Weights of a small GPT-style language model, trained from scratch on English Wikipedia.
Size: 13 layers, width 384, 12 heads of 32, MLP 1536 GeGLU, vocabulary 8192.
Each number is 128 + 24 x the weight over its row's rms, rounded and kept within 0 to 255. Layers, rows and columns count from 0. The size above them is the row's rms in percent of the matrix's.

# layer 6 MLP gate, 1536x384, rms 0.0705, rows 1008-1053, columns 0-47
size [ 93 102  99  90  78 103 101 104  98 105 100  99 103 102 104 100  96 105  89 104 104 103 103 101 101 102 101 101 100 105  94 101  95 100  96  96 108 105 103 101  99 101  87  99 104 101]
[[172 169 152  99 146  78 147 114 140 126 149  80 154 131 149 133 115 171 143 136 120 133 101 110 144 155 159 121 140 154  90 169 117  96 129 138 123 119 107 122 146 118 119 111 134 143  93  87]
 [140 133 122 123 102 104 152 123 125 101 101  61 134 137  94  93  95  98 108 104 122 120 168  64 145 129  98 190 147 138  93 140 131 158 117 160 108  90 156 108 103 116 124 161 129 115 127 138]
 [144 133 118 121 140 108 106 136 125 127  74 112 111 116  94  89 122 165 139 132 156 143 114 147 106  94 120 133 127 134 124 153 128 138 142 161 111 105 145 118 170 138 127 103 166 110 114 104]
 [160 159 130 110 132  87 135 139 156 104 123  98 118 124 114  65 148 149 106 100 132 115 180 143 105 145 139 130 106 140 101 100 139 129 107 147 148 115 109  96 187 118 100 146 106 139 122 115]
 [101 121 114 147 156  85 120 131 108 156 168 159 122 121 150 164 143  96 102 122 145 136 130  94 122 155 115 141 125  76 121  50 119 147 106 133 113 107  64 108 120  96 145 150 151  89 109 115]
 [133  94 185 174 133 114 108 134 127 136 132 162 130 114  98 151 112  93 126 150 115 142 160  97  85 136 127 117 143 130 111 121  93 176 133  89 100 110  75 112 100 156 122 128 162  91 116 141]
 [143 128 103 146 132  99 125 100 164  74 136  93 115 134 127 144 110  99 146 136 138 160 122 120 107  94 157 150  91 176 128 145  78 160 121 132 116 139 139 118 114 147  99 165 123 104 103 124]
 [135 150  94 110 132 104 132 114 119 133 108 113 109 180 161 123 127 160  71  94 125 148 128 122 103 109 149 131 133 153 102 137 133 112 148 144 105 104 164  74 175 101  99 118 123 127 123  97]
 [132 126 120 118 125 113 139  76 194 102 150 168 107 159 134  65 150 128 178 128 136 128  91 130 162 126 172 137  96 152 124 152 149 164 125 135 109 165 115 107 147 140 102 135 171 183 161  98]
 [101 147 102 166  69 134 101  98 176 112 126 130  77 189  91 129 157 151 114 111 162 134 160 123 110 101 133 117 107 141 113 132 181 159  85 115  88 110 148 120 159 157 109 124 169 121 153 127]
 [138 160 120 141  54 108 139 144 111 155 128 128  91 126  97 131 116 131 131  69 149 153 157 158  83 121 165 144 146 156 118 134 114 105 117 136  81 174 156 113 163 133 132 165 136 102 147 131]
 [ 99 107 122 130  80 140 148 141 120 111  99 123 121 127  79 118 136  92 134 116 102 129 112 128 130 107 103 131 138 167 159 159 181 161 108 148 112  92 130 108 122 136 122 151 112 177 133 163]
 [178 134 102 136  97 162 115 102 155 137 114  83 107 161 114 131 112 111 130  97 157  67 138 127  94 145 156 121 155 184 105 108 100 164 152  84  82 137 121 117 142  76  94 120 180 129 175  83]
 [122 122 139 117 147 118  75 114 111 121 136 138 142 153  97 153 132 128 117 139  84 118 129 104 136 123 129 174 129 166  91 161 139 104 152 129  91  99 176 105 126 104 121 140 123 115 103 112]
 [117  94 144 119 129 149 119 110 153 112 117 115  59  99 154 114 174 158 129 105 149 120 129 156 151 126 152 110 118 150 111 111 156 108 158 133  99 139 124 100 119 172  96 162 113 102 152  80]
 [ 97 183 112 127  97 139 130 153  93  80  81 135 117 112 108 141 142 152 144 137 156 119 133  77 178 120 107 115 127 164 114 133 179 160  85 147  96 121 128 123 119  73 124 160 122 168 165 117]
 [139 150 139 183 129 159 106 118 114 107  94 108 154 113 149 136 104 132 140 133 125 101 140 145 153 131 130  85 117 100 105 138 127 137 127 134 121 143  85 113 186 148 125 124 182 165 130 130]
 [115 122 109  99 113 113 134 132 123  99 136 108 144 113 145 144 123 147 121 125 152 104 159 120  68 148 101 134 146 115 124 183 117 111  94 181 114 122 125  91 172 120 128 154 128 164 130  81]
 [172 140 117 146 117 104 127 132 120 136 109 101 134 147  91  70 138 160 135  51 116 119 138 111 118 108 154 118  91 147  85  94 109 145 143 159  95 114 120 109 127 113 117  88 145 149 139 119]
 [161 140 123 116 132 127  99 165 110 146 127  84 129 146 129 105 150 160 119 129 133 135 155 120 120 152 124 133  99 136 136 149 120 125  76 158  83  90 127 121 155 130 111 143 136 129 145  86]
 [133 157 129 154 117 112 127 138 115 129  95 127 145 119 116 106 109 166 108  53 119 102 122 181 129 148 168 133 174 168 110 150 142  97  78 177 124 117 141  95 123 128  97 120 125 126 126 112]
 [113 159 162 116 110 166 193 122 126 183 131 128  80 139 101 126  94 157 147  67 141 160 146 135 133 124 143 125 106 111  92 116  98 171 130 122  99 152 158  67 159 111  62 114 124 166 118 111]
 [106 134 127 163 106 105  83 137 127 125 135 116 107 145 132 118 129  90 104 126 126 109 120 106 149 128 117 114 149 150 129 114 117 122 133 147 127 151 142 105 131 104 124 122 128 107 140 130]
 [145 101 119 148  89 120  69  97 137 118  92 112 141 150 128 123 117 114 107 130 100 132 146 121 149 185 132  86 163 132 126 143 116 116  83 164 110 128 143  89 137 115 102 154 127 124 129 152]
 [128 145 144 167 107 121 123  98 179 139 123 153 146 110 117 140  94 108 140  75 139 113 149 121 133 152 116 115 103 118 124 123  93 142 123 137 109 148 145 121 139  97  78 117 142 150  91 130]
 [138 122 124 110 116 153  78 128 115 105 134  87 110 123 103 147 147 131 144 101 154 115 140  96  93  94 144 115 108 107  92 142 132 106 114 112 128 132 138 145 122 109 101 103 133 124 145 105]
 [114 152 119 143  86 114 102 113 140  99 114 143 128 122 140 149 144 106 112 127 127  95 141 111 109 110 211 135 155 178 121 121 149 137 150 133  97 145 152 134 171 152 115 143 115 133 107 124]
 [ 98 115 146 117 155 131 160 142 118 156 130 103 145  76 106 103 132 126 138 107 138 136 107 162 119 138 132 174 137 145 123 120 107 110 124 169  98 131 116 139 140 142 128 139 115 139 140  90]
 [178 122 102 124 112 111 144 106 159 121 149 124 166 151 116 115 102 111 131 125 104 122 123 162 120 131 141 111 141 127 107  86 148 129 111 158 106 107 149 140 135 137  98 145 160 115  61 114]
 [142 127 115 106  82 115 134 125 158 135  99 112 115 121  95 141  84 190 108 124 118 117 149 126 124 147 148 165 167 133 114 143 105 176 127 153 127 148 114  89 134 118 116 151 121 115  78 101]
 [134 164 122 144 146 155  97 110 189 143 139 106  86 134 138 149  68 136 113 128 114 126 125 101 138 124 155 109 143 153 178 132 173 116 170 117 150 113 127 130 122 109 110 161 104 150 175 118]
 [ 99 129 141 167  77 134  74 123 145 142 143 145 121 128  71 123 125 171 171 110 121 122 197 131 122 110 130 123 103 136 105 100 149 165 125 122  97 102 126 110 134 129  73 121 126 131 130 115]
 [132 131 136 104 118 129 113 121 118 112 109 112 126 133 118 118 109  99 169 149 122 120 130 128 130 132 150 146 152 155 144 183 142 115  76 154 112 100 156 139  99 172  86 153 134 132 188 158]
 [127 160 121 119  79 126 103  95 116 120 108 143 128 147  95 129 129 139 140 130 135 125 168 154 137 144 160 134 172 142 126 148 135 169 138 143 131 115 110 132 140 118  96 150 124 152 104 116]
 [119 101 143 138  62 102 117 132 135 117 178 134 105 105 105 120 125 126 115 141 112 120 152 144 120 145 134 137 135 144  83 151  63 142 138 122 116 129 128  98 160 138 104 171 187 144 144 134]
 [123 163 167  88  74 128 106 145 126 145  93 127 137 181 144 148 103 168 138 139 129 133 107 113 107 132 155 120  94 133 134 109  85 150 104 147 122 126 124 109 124 153 146 130 141  86 148 118]
 [114 140 126 167  97 124 124 142  98 146  63 135 136 147 156  99  93 126 111 138 156 138 117 139 111 123 122 122 148 154 119 104 117 128 153 170 104 139 139  93 188 153 116 130 157 136 126 118]
 [135 138 146 119  82 115 143 127 127 134 138  83  59 123 153 160  94 146 135 140 147 120 166 141 103 144 107 141 161 123 108 105 165 137 143 149 130 139  85 130 107  94 112 105 117 145 123 138]
 [104  88 104 132 129 122 119 150 120 141 121  74 150 107 128 122 149 124 134 114 143  97 113 113 143 115 142  99 140 161 110 151 160 147 126 130 105 147 136 115 105 136 135 126 120 120  93 163]
 [100 134 184 159 125 135 125 120 115 143 119 117 145 101  85  97 112 161 107 163 119 166  81 171 123 138  78 125 121 153 105  76 123 109 148 151 133 175  94 149 144 113 105 122  98 133 111  94]
 [114 130 142 176 130 132 152  89 129 113 101 132 126 104 113 124 127 154 131 108  95 108  97  71 158 140 115 139 144 129 117  75 151 123 154 180 141 152 104  98 131 112 151 167 108 191 136 113]
 [ 89 161 160 122 114 141 162 140 144 185 114 153 128 134 118  91 105 149 160 106 148 116 118 155 144 105 118 124 125 135 116 124  91 137  99 145 133 143 141  77 142 111  92 124 126 167 105 161]
 [151 127 120 155 120 124 210 131 178  91 107 134 131 123  93  98 120 123  23  86 130 119 153  70 163 161 157 158 139 131 131 163 121 181 122 120 140 149 104 128 158  85 112 101  87 154 126 141]
 [ 94 149 138 167 130 109 132 100 143 115  87  97 126 125  93 145 153 163 103 131 106 162 144 108 146 132 172 118  97 149  86 135 135 106 128 125 114 143 110  93 129 134 110 127 125 109 103  91]
 [102 116 128 137  89 120 105 102 162 137 111 148 129  99 128 133 114 142 139 144 172 147 132 127 135 115 128 161 119 130  97 137  98  93 106 126 113 106 122 128 141 171 133 128 135  80 129  99]
 [169 135 143 158 129 133 147 155 124 137 141 139 141 126 130  89 107 115 160  96 128  83 161  89 136 121 140 146 120 184 131 134 134 135 154 152  76 149 163 109 134 139 122 135 120 151 129  80]]
# layer 6 MLP up, 1536x384, rms 0.0716, rows 1008-1053, columns 0-47
size [ 95 104 104  92  78  97 100  98 104 106 108  99 106 100 102 107  93 104 107 106 117 106  94  98 111  94 104 103  95 104  94 107  99  97 101  96 108 100  96  96 101 103  89  92 101 102]
[[116 129 128 111  82 144 131 115 119 112 119 102  80 137 130 120 101 123 142 123 134 118 108 169 135 127 145 143 126 139 154 102 116 100 106 100 119 135 115  87 165 156 124 137 104 131 112 151]
 [103 105 149 122 134 106  94  85 106 141 162 165 126 115 147 120 175 155 159 165 105 118 126 137 145 124 180 125 120 170 158 114 124 100 137 120 112 128 142 139 124 131 136  87 126 144 143 124]
 [141 130 164 135 112 134  94 124 154 125 122 148 122 160 122 143 172 121 110 115 168 112  89 114 144 140 136 155  88 190 105 113  94 108 142  95 139 127 165 112 117 106 113  93 124 155 162  98]
 [102 115 143 168 149 140 138 119 147 124 161 108 161 100 158 155 130 112 143 166 165 124 144 119  85  69 132 124 140 130 131 136  75  89 153 117 102 102 135 114 107 121 106 122 166  77 128 139]
 [123 109 173 163 149 121 153  76 101 125 115  68 104  97 146 138  76 103 122 120 143 143 104 132 125  85 164 160 174 147 124 110 161 172 108 138  88 127  94 110 134 172 140  72  94 148 119 138]
 [130 116 111 165 164  98 142 113 129 128 138 117 114 122 131 119 101  99 126 127 105 143 117 163 144  98 179 145 126 126 100 113 119 130 150 152 126 123 104 121 107 135  94 105 115 157  74 135]
 [126 177 137 112 104 137  94 169 124 115 157 121 102 127 154 112 130 125 108  97 100 145  92 121 128 159 144 135  94 145 120 154 149 136 122 141 114 150 127 122 122 140  90 156 107 118 146 116]
 [151 134 128 143 120 156 121 146 114 116 152 152 157  84 131 116 119 143 136 150  72 109 114 148  90 113 140 146 201 121 132 147 144 130 132  95 156 108 125 147 150  95 143 151 127 156 122 139]
 [138 159 130 133 128  82 126 150 116 116 120 162 146 109 150 152 145 139 146  89 152 142 109 115  62 113 159  57 124 159 125 107 130 131 155 119 118 127 147 121 108  92 124  36 169  98 113 120]
 [125 170  89 131 114 116 103 178 148 129 144  92 112 140 143 147 129  92 151 176 108 128 123 125 129 100 141 164 117 145 142 143 135 158 128 136 142 109 125 120  75 130 110 102 153 149 158 146]
 [138 133 127 106  88 159 110 119 100  83 126 102 101 128 130 119  98  92 150 127 130 131 155 146 146 137 127 153 104 132 121 112 162 122 140 125 129 119 115 146 129  98 135 138 126 114 105 109]
 [102 120 133  50 113 126 148 119 154 123 115 124  99 149 105  99 135 147 150 102 120 105 139 121 127 156 142 118 121 100 128 121 137 151 165  55 111  95 127 126 157 117 127 140 134 133 140 131]
 [167 126 201 141 160 126 113  96 142 147 114 147 122 110 132 155 129 119 156 146  85  86  93 132 185 154 117 129 127 131 163 145 134  84 119 138 124 147 138 140 142 141 126 134 148 156  75 127]
 [130 157 147 143 148 143 117 106 112  97 120 114 129 156 111 139 144 125 145 115 117 166 160 136 138 166 101 114 135 161 150 137 153 132 138  80 134 118 103 161 136 134 135  81 108  90 124  74]
 [155  85 146 135 146 118 100  99 145 127 140 136 148  95 119 134 126 117 114 139 112 132 109 128 197 133  95 133 104 128 111 138 144 139 112 140 133  65 100 117 126 107 120 185 107 115 192 133]
 [155 147 135 132 160 134 104 137 165 141 120 143 141 144 129 142 105 162  95 115 124 155 115 156 158 145 102 139 113 114 136 105  91 194 125  98 122 135 135 135 139 155 142 146 127 132 101  73]
 [ 82  94 118 132 128  81 141  68 190 122  92 112 123 146 100 154 143 157 136 127 142 121 142 136 146 101 166 114 122 123 139 139  85 148 163 122 146 159 130 112 131 114 115 136 137 165 104 128]
 [ 82 151  80  95 134  96 125 133 120 132 178 105 144 128 157 148 150 167 162 114 184 127 148 111  92  95  97  51 141  99 147 139 136 117 122 181 165 157 116 112 112 121 121 152  94 147 117 138]
 [108 113 135 143 112 121 116 162  90 141 158 173 112 125 156 115 118 165 100 138 125 128 148 125 133 100 107 139 143 139 115 117 129  80 172 177 105 143 147 133 145  98 161 129 139 123 156 161]
 [ 88 155 135 129  92 164 123 105 113 123 129 144 108 139 107 119 131 150 119 149 103 157 167  96 149 122 115 125 160 155 118 141 142 141  98  96 121 112 128 129 134 160  94 131 168 103 127 151]
 [120 141 104 149 124 115 127 114  99 162 153 146 161 131 121 105 174 125  70 131 125 128 123 164  84  89 185 129 169 136 121 145  75 100 105 103 130 112 130 114 136 161 109 116 132  93 113 105]
 [120 111 113 116 128 153 146 133 129 119 134 110 154 127 162 135 123 105 128 126 103 121 199 166 144 145 115 102  84 141 136 127 145 156 117 127 129 135 101  91  81 170 148 133  81 145 114 130]
 [181 159 118 115 144  71 135 129 167 108 166 140 134 126 141 133 144 153 106  62 147  92 178 106 133 131 149 139 133 136 121 142 130 115 116 121 100 128 134 126 152 116 123  99 107  87 150 181]
 [131 136 112 133  98  92  95 106 127 128 111 154 143 143 170 126 117 148 135 131  75 124  93 118 118 191 114 128 114 136 110 100 121 111 147  81 136 123 144 144 104 107 144 123 135 128  80 123]
 [120 164 130 132  98 131 133  75 133 172 110 138 129  88 142  86 125 138 148 110 118 170 174  98 157 163 123 123  86 122 132  81  86 144 101 132 148 168 133 122 152 117 134 163 153 125  76 124]
 [138 133 116 176 120  98 145 112  94 156 125 104 122 160 157 124 148 141 169 128 131 191 118  93 154  87  93 137 114 111 118 145 138  98 122 121 101  88 114 137 118  72 118 161 118  91 113 122]
 [146  66 128 142 162 133 116 129 106 145 127 123 176 112 100 108 165 115 171 130 123 138 113 136 139 134 136 116  76  87 128 142 103 112 123 149 125 106 121 123  99 100 120 131 150 118 127  89]
 [133 116 107 118 125 116 110 153 138 139 107 160  85 114 134 122 113 125 132 137 109 131  82 159 131 142 101 170 155 167 126 145 127 133 112 100 138 145 153 133 116 146 147 113 158 121 149 141]
 [157 141 122 121 126 105 190 124 105 114 122 125 106 140 108 128 137 118 102  90 136 131 122 102 148 133 134 128 113 109 133 174 138  62 110 140 145  91 137 117 119 148 145 118  95 100  99 153]
 [107 156 129 149 124 164 170 112 141 189  81 131 144 111 177 110 131 158 153 111 112 148 125 104 113  86 147 118 107  99 133 138 141 122  98 106 128 143 103  71 147 148 138 153 150 109 112 175]
 [218 106 117 137 166 117 141 120 127 184 136 128  91  58 107 144 135 151 121 142 103 137 101 161 154 107 145 108 115 110 122 140 106 105 109 119 114  99 125 163 163  81  74 149 144 116 112 115]
 [119  88 140 134 151 164  97 101 115 124 120 108 128  93 180 137 114 115  96 123 120  77 143  89 109 120 138  95 147 143 120 134  96  93 106 144  93 167  98 163  95  84 198 145 172 133 203 143]
 [ 98 106 156 124 122 145 144 167 123 107 137 174 128 125 116 123 125 125 105 156 126 116 119 119 126 137 103 132  91 116 121 101 142 101 127 101 126 144 141 136 111 158 179 118 100 128 120 125]
 [165 141 113  82 155 118 120 136 136 184 110 122 113 143  98 125 137 198  99 111 113 131 120 137 123 183 143 107 127 132 120 149 145 132 114 108 131 122 133 143 106  86 160 135 104 121 142 115]
 [152 154 144 111  94 122 109  95 150 136 134 132  88 187 152 102  95 164  88 124 134 152  94 135 135 142 141 142 127 138 127 146 150 131 159  88 128 158 116 136 141  92 130 101  71 137 134  98]
 [126 135 145 147 146 128 119 116 126 101 151 140 143 117 127 146 138  84 185 111 168 112 120 139 132 152 125 164  88 138 152 113 148 160 130  99 135 138 113 116 176  87 104 161 126 179 122 114]
 [140 146 107 104 110 103 133 126 179  89 162 179 102 133 120 129 130 158 127 120 109 108 134 132  83 172  77  85  78 109 171 143 127 157 106 146 128  84 136 106 155 132 126  82 172 132 180 124]
 [112 105 106 136 157 146 130 149 122 162  93 126 130 168 132 114 159 146 111 110 138 114 138 125 189 133 179 118 124 128 102 121 143  77 109 124 143  79  97 128 162  85 167 132 153 125 143 109]
 [131 115 139 169 170 147 159 153  95 103 123 118 110  60 124 131 125  70  96 123 152 123 125 141 148 147 135 146 137 137 108 145 149 120 148  85 103 140  99 128 106 124 118 127 127 121 123 179]
 [119 131 160 121 121 110  80 147 117 107 117  92 150 133 147  89 145 119  79 109  84 120 170 116 131 133 120 105 126 115 101 122 122 128 112 119 169 126 124 109 123 136 148 154 121 163 124 101]
 [175 140  68 135 139 144 129 155 115 163  86 118 151 123 166 107 141 158 132 132 125 133 133 141 134 130 131 125 112  88 127 162 122  80  98 146 136 167 117 144 114 168 105 146 133 143 168 145]
 [167 147  92 167 100 160 123 131 135 126 128 183 152 142 127 177 116 165 142 144 130 131 147 134 138 123 116 168 158  95 136  75 151 136 115 108 147 153  82 136 177 133 103 141 126 109 110 134]
 [138 126 128  66 108 137 107 117 131 140 161 158 103 112 106 129 150 103 110 144 154 163 136 100  94  98 117 137 110 105 184 129 124  75 117 120 141 126  96 117 135  93 160 134 127 113 156 130]
 [116 129 136 131 113 112 148  64 139 122 100 126 153 127  83 108 120 141 115 139 136 143 151 122 157 120 167 200 124  99 108 121  97 188 127 141 135 128 160 170 104 107 105 127 124 118 152 126]
 [166 127 137 131 122 152 111 119 167 118 159 174 137 135 102 107 107 101  94 139 166 185 133  76 135 104 146 118 155 164 152 123 113  69 129 109 119 116 103 124 147 121 153 119 109 135 116 119]
 [128 122 121 142 141 110  72 153 120 118 116  90 129 101 143 114 118  95 127 133 100 132 121 116 145 115 145 180  91 132 151 114 126 161 150  88 154 113 114 163 155  88 100  59  80 200 125 129]]
# layer 6 MLP down (transposed), 1536x384, rms 0.0547, rows 1008-1053, columns 0-47
size [ 96  97 101  95  77  97 100 104 104 104 108  99 107 101 101 102  98 102 108 109 112 106 100  99 108  98  97 108  98 103  97 108  97 101 102  98 110 103 100  96  97 100  85  88 103 100]
[[104 152 148 159 153 133 102 135 137 131  88 131 150 151 104  90 130 147 105 108 120  94  95 128 160 154 136 120 134 145 112 113 139 115 166 167 115 109  97 143 130 126 113 102 128  98 132 102]
 [123  93 130 103 141 103 137 168 151 137 155 135 143 129 130 174 147  26 135 118 110 132 125 129 105 110 123  99 109 166 164 134 137 133 116 143 158 111 138 132 121 129  90 177 127 143 141 143]
 [103 150 142 134 119 116 119 113 133 125 109 109 139  95 137 147 137 175  82 137 145 127  97 152 123 106 113  85 114 130 122 133 155 141 111 158 166 111  91 130 164 102 127 124 106 149 114  85]
 [130 122 116 127 144 122 133 167 123  84 125 107 111 122 159 133 129 154 112 139 138 121 131 160  96 162 124 162 146 158  78 173  57 139 131 125 144 147  68 112 141 140 104  94 120 116 115 107]
 [164 109 154 106 150 131 155 202 102 156 130 145 141 109 146 150 134  70 142 104 108 101 170 161 145 145 153 100 133 103 141 109 112 134 148 128 164 110 131 121 164 134  80 129 150 141  99 119]
 [143 106 146 130 141 122 116 123 128 127 127 136 110  98 116 131 158 115 105 156 120 144  93 109 120 129 175 132 124 114 125 134 133 108 163 109 131 116 135 157 138 103 117 154 128 117 151  89]
 [124 125 111 100 148  69 108 106 113 165  96 107 176 155 107  76 123 113 106 167 105 106 132  93 116 168 163 122 157 103 178 160  77 138 163 129 162  90 112 129  84 128 162  83 149 140 134 151]
 [162 160 107 145 161  77  84  98 151 111 124 154  90 130 117 105 131 134  97 133  99 131 162 108 165 140  78 138 184 138 112 164 112 134 144 144  94 157 147 136 101  69 110 116 146 107  92 142]
 [149 108 103 110 104 139 123 134 167  94 141 101 155  76 165 135 126  90 129 152 103  98 165 151 173 116 133 165  91 137 127 160 120  85 105 151 149 152 116 147 137 140 143 148 150 136 132 125]
 [114 157 138 121 131 125 147 119 124 162 139  92 112 172 145 144 152 107 167 155  83 138  53 143 134 138 148 148 112 105 180 116 136 129  90 156  88 125 138 139 167 114 140 146 129 107 124 144]
 [134 155 136 132 132 186 144 138 113  67 146 151 116 133 156 125  84  97 128  87 159 139 122 113 139 134 138 164 143 130 140 111 130 112 131 127 142 159 107 133 125 116 140  85 138  88 126 113]
 [130 131 146  81 137 120 172 132 114 106 148 101 124 119 126  68 123 125 103 114 152 136 171 132  86 137 155  92 116 150  80 101 128 157 128 153 129 127 106 130 164  86 151 160 127 197  65 171]
 [108 127 131  92 124 128 107 150 115 120 105 111  81 108  97 143 139 177 108 139 107 162 117 154  92 113 163 119 109 122 121 141 126 111 138 105 133  86 110 149 110 137 115  97 140 125 136  94]
 [119 145 141 178 141  84 136 148 144 113 159 161 151 153  96  93 125  81 116 124 147 144 208  99 129 140  96 133 130  95 119 105 162  86 117 111 192 108 122 154 128 121 192  92 110 133 101  82]
 [ 95 129 102 155 122 110 160 102 144 110 163  72 121 151 138 149 118 152 131 135 129 138 125 165 115  96 149 129 137 114 107 156 131 150 109  90 139 141 126 109 116 124 123 156 124  91 114 138]
 [138 121 111 152 121 154 143 116 122 146  97 121 100 174 135 143 147 126 154 138 127 111 141  93 124 141 106 103 111  94 147 160 111 136  72 135 129 102 134 128 143 165 102 167 177 139 144 145]
 [101  96 148 141 145 137 115 114  73 172 110 146  91 104  91 152 138 107 116 158 148 105 120 133 151 159 146 167 146 122 154 121 148 136 118 156 142 108 144 162 115 158  89 112 109 163 118 127]
 [135 128 162 150 140 133 143 113 160 104 122 183 107 124 124 149 103 174 120 110  99 118 155 148 136 117 151 134 147 176 130  51 115 128 122 125 148 132 121 113 108 134 180 138 100 109 109 166]
 [130 127  91 109 163 119 131 118 106 114 119 137 103 143 146 166 136 146 120 206 135 114 136 144 146 107 107  87 123 154 104 125  82  91 169 157 122 103 145  89 121 137 117 138 151 135 120 172]
 [ 90 188 128 117 134 147  90 100 109 145 117 157 135 125 139 120 152 144 126 101 138 146 117 118 115 177 152 159 130 130 126 116 102 149 132 142 109 168 147 126 123 186 143 132 135 114 141 122]
 [121  99 125 105 148 136 153 104 135 140 170 136 146 118 161 119 119 103  96 129 129 172 122 178 110 101 175 140 130 109 150 137 110 140 166 105 142 145 138 115 142 127 105 129 128 128 163 125]
 [ 86 135 135 139  78 172 118  92 172 140 158 149 135 114 130  77 115 158  79 162 107 173 135 110 121 114  85 118 103 151 107 127 142 119 126 137 121 110 134 113 137 100 109 125  83 146 159 160]
 [ 99 131 152 143 110 118 145 122 137 128 119 184 115 131 170 119 131 139 138 175  91 133 163 147 127 141 165 107 146 113 165  90 111 126 161 141 143 103  92 137 124 110  99  72 141  99 117  88]
 [119 127 146 167 136 151 136 125 104 137 161 151 107 152 202 158 133  85  93 118 174 171 158 141 141  92 123 136 158 106 141 154 145 124  89  95  95 107 163 117 149 123 103 137 141 109 108 115]
 [150 134  96 110 137 125 146 101 121 120 127 145 125 156 118 126 141  82 101 146 130 153 129 114 109 177 128 112 169 135 152 135 149 163  92 130 155 128 108 138 116 136 142 127 124 180 126 127]
 [142 108 131 162 111 102 147 122  94 102  80 131 135 133 121 110 130 111 139 136 121 146 121 176 113 143 145  75  93  97 124 131 156 169 125 164 126 107 121 117 104  94 123 132 124 187 107 114]
 [173 123  92 149 122 133 117 155 160 143 113 116 158 140 120 112 126  89 121 182  93 108 137 115 129 176 137 131 133 129 160 132 112 152 146  99 128 140 119 109 114 140 147 170 152 132 147 144]
 [133 133 150 130 139 140 133 145 108 105 145 150 108  97 145  99 119  83 114 129  70 119  81 115 124  89 108 111 106 135 121 135 131 130 102 107  97 170 122 103 103 152 102  96 139 105 132 161]
 [ 94 126 147 179 169 146 118 114 119 105 163 113 119 105  95 167 121 119 153 126 133 135 146 148 143 153 163 172 117 151 141 132  99 100 120 117  99 145 150 111 139 171 165  87  89 129 173 159]
 [130 161 121 126 119 134 163  96 134  98 112 130 122  95 131 124 142 129 183 132 105  93 187 127 170 112 158 161 123 112 101 132 126 161  83 162 171 116 131 113 142 111  93 134 135 115  94 145]
 [ 70 147 140 168 115 146 132 139  91 120 156 113 117 137  74  87 149 165 115  80 118  99 105 126 131 116 109 167 167 127  54 159 155 128 134 114 103 161 121 141 114 115 121  79 121  94 109 129]
 [124 109 123 140 155  91  65 170 115 145 138 120 141 109 140 134 131 126 123 136 132 129 124 106 129 126 125 109 110 125 147  99 137 129 117 156 124 128 114  90 123 113 113  90 113 182 153 101]
 [165 120 107 133 158 137 137 115 145 174 104 151 132 126 107 150 157 114 146 132 102 161 129 188  87 132 169 119 121  84 108 144 138 145 133 137 157 146 130 116 132 156 106 123 156 148 103  93]
 [154 138 138 166 119 132  85 111 149 152 102 112 128 110  96  92  92 109 148 132 114 132 133 183 122 112 105 134 138 153 131 129 119 132 119 161 130 135 106 121 116  81  95  95 134 132 106 107]
 [103  90 190 100 126 121 149 103 165 146 110 104 139 107 148 148  49 105 124  96 137 127 122 131 152 122 153  93 121 129 130 129 103 127  58 105 116 144 108 127 137 132 173 127 130 154  85 109]
 [157  97 186 145 130 124 164 153  96 141 129 180  89 162 140 164 125 123 145 117 128  91 117 156 136 144  98 133  69 155 161 132 145 108  91  81 136 121 118 124 126 117  90 134 128 152 161  95]
 [133 127 158 158 113  78 145 121 134 129 115 150  91 130  97 161 139 141 117 141 168  71  72 134 110 134 105 107 112 119 146 125 144 125 102 162 127 125 125 117 157 126 102 118 140 160 129 126]
 [157 132 110 138 112 172 132 106 155 141  89 104 146 127  70 137 157 109 140 136 133 134 102 119 143 162 166 154 115 135 107  96 122  92 119 140 126 158 110 150 133 125 142 157 109 135 115  88]
 [152 147 128 106 119 118 178 117 125 157 141 139 138 150 158 141 139  94 135 120 169  83 126  95 112 136 138 141 104 152 151 123  94 125  91 131 162 138 120 126 142 100 125 176 130 142 113 156]
 [158 147 105 118 144 110 117 137 164 113 103 131 116 149 148 165 144 118 136 151 146 147 136 164 139 147 146 118 122 116 129 114 103 155 159 102 146 112 125 141 149 147 136 146 195 138 129 145]
 [129 112  97 119 129 106 125 147  86 159 135 136 123 109 160 103 138 124  60 127 171 134 123 116 138 124  99 123 135 152 135 136 132 146 123 118 158 159 183 119 150 127 103  96 131 114 144 135]
 [111 146 153 132 122 120 100 139 156 109  77 197 114 153 152 134 141 152 123 128 121 148  83  70  87 105 140 100 141 136 167 136 125  84 142 151  91  95 132 126 106 113 148 139 124 150 131 123]
 [114 139 127 101 106 148 111 149 106 137 117 149 128 189 154 201 122  93 131 102 130 124 131 117 171 129 107 119 138 109 119 136 156 132 167 114  94 136 170 102 105 168  89 129 147 178 117 144]
 [111 163 129 137 134 175 131 139 123 119 140 104 139 144 119  69 105 226 111 124 149 120 142 154 124 138 115 135 172 153 122 129 116 128 141 128  75 138 109 148 127 104 136 128 148 114 120 113]
 [ 95 181 138 103 143 115 138 152 143 106 112 153 156 145 100 112 122 143 161 110 114 147 141 123 146 147 157 138 169 133  99 126 106 147  95  75 122 123 167 144 131 118 107 107 141 115 162 133]
 [140 143 125 133 119 119 145 118  83 135 122 117 122  95 136 141 119 109 112 149 105 143  92 125 148 119  82 100 119 118  74 136 180 118 167 153 128 134 145 115 120 113 145 121 172 134  96 120]]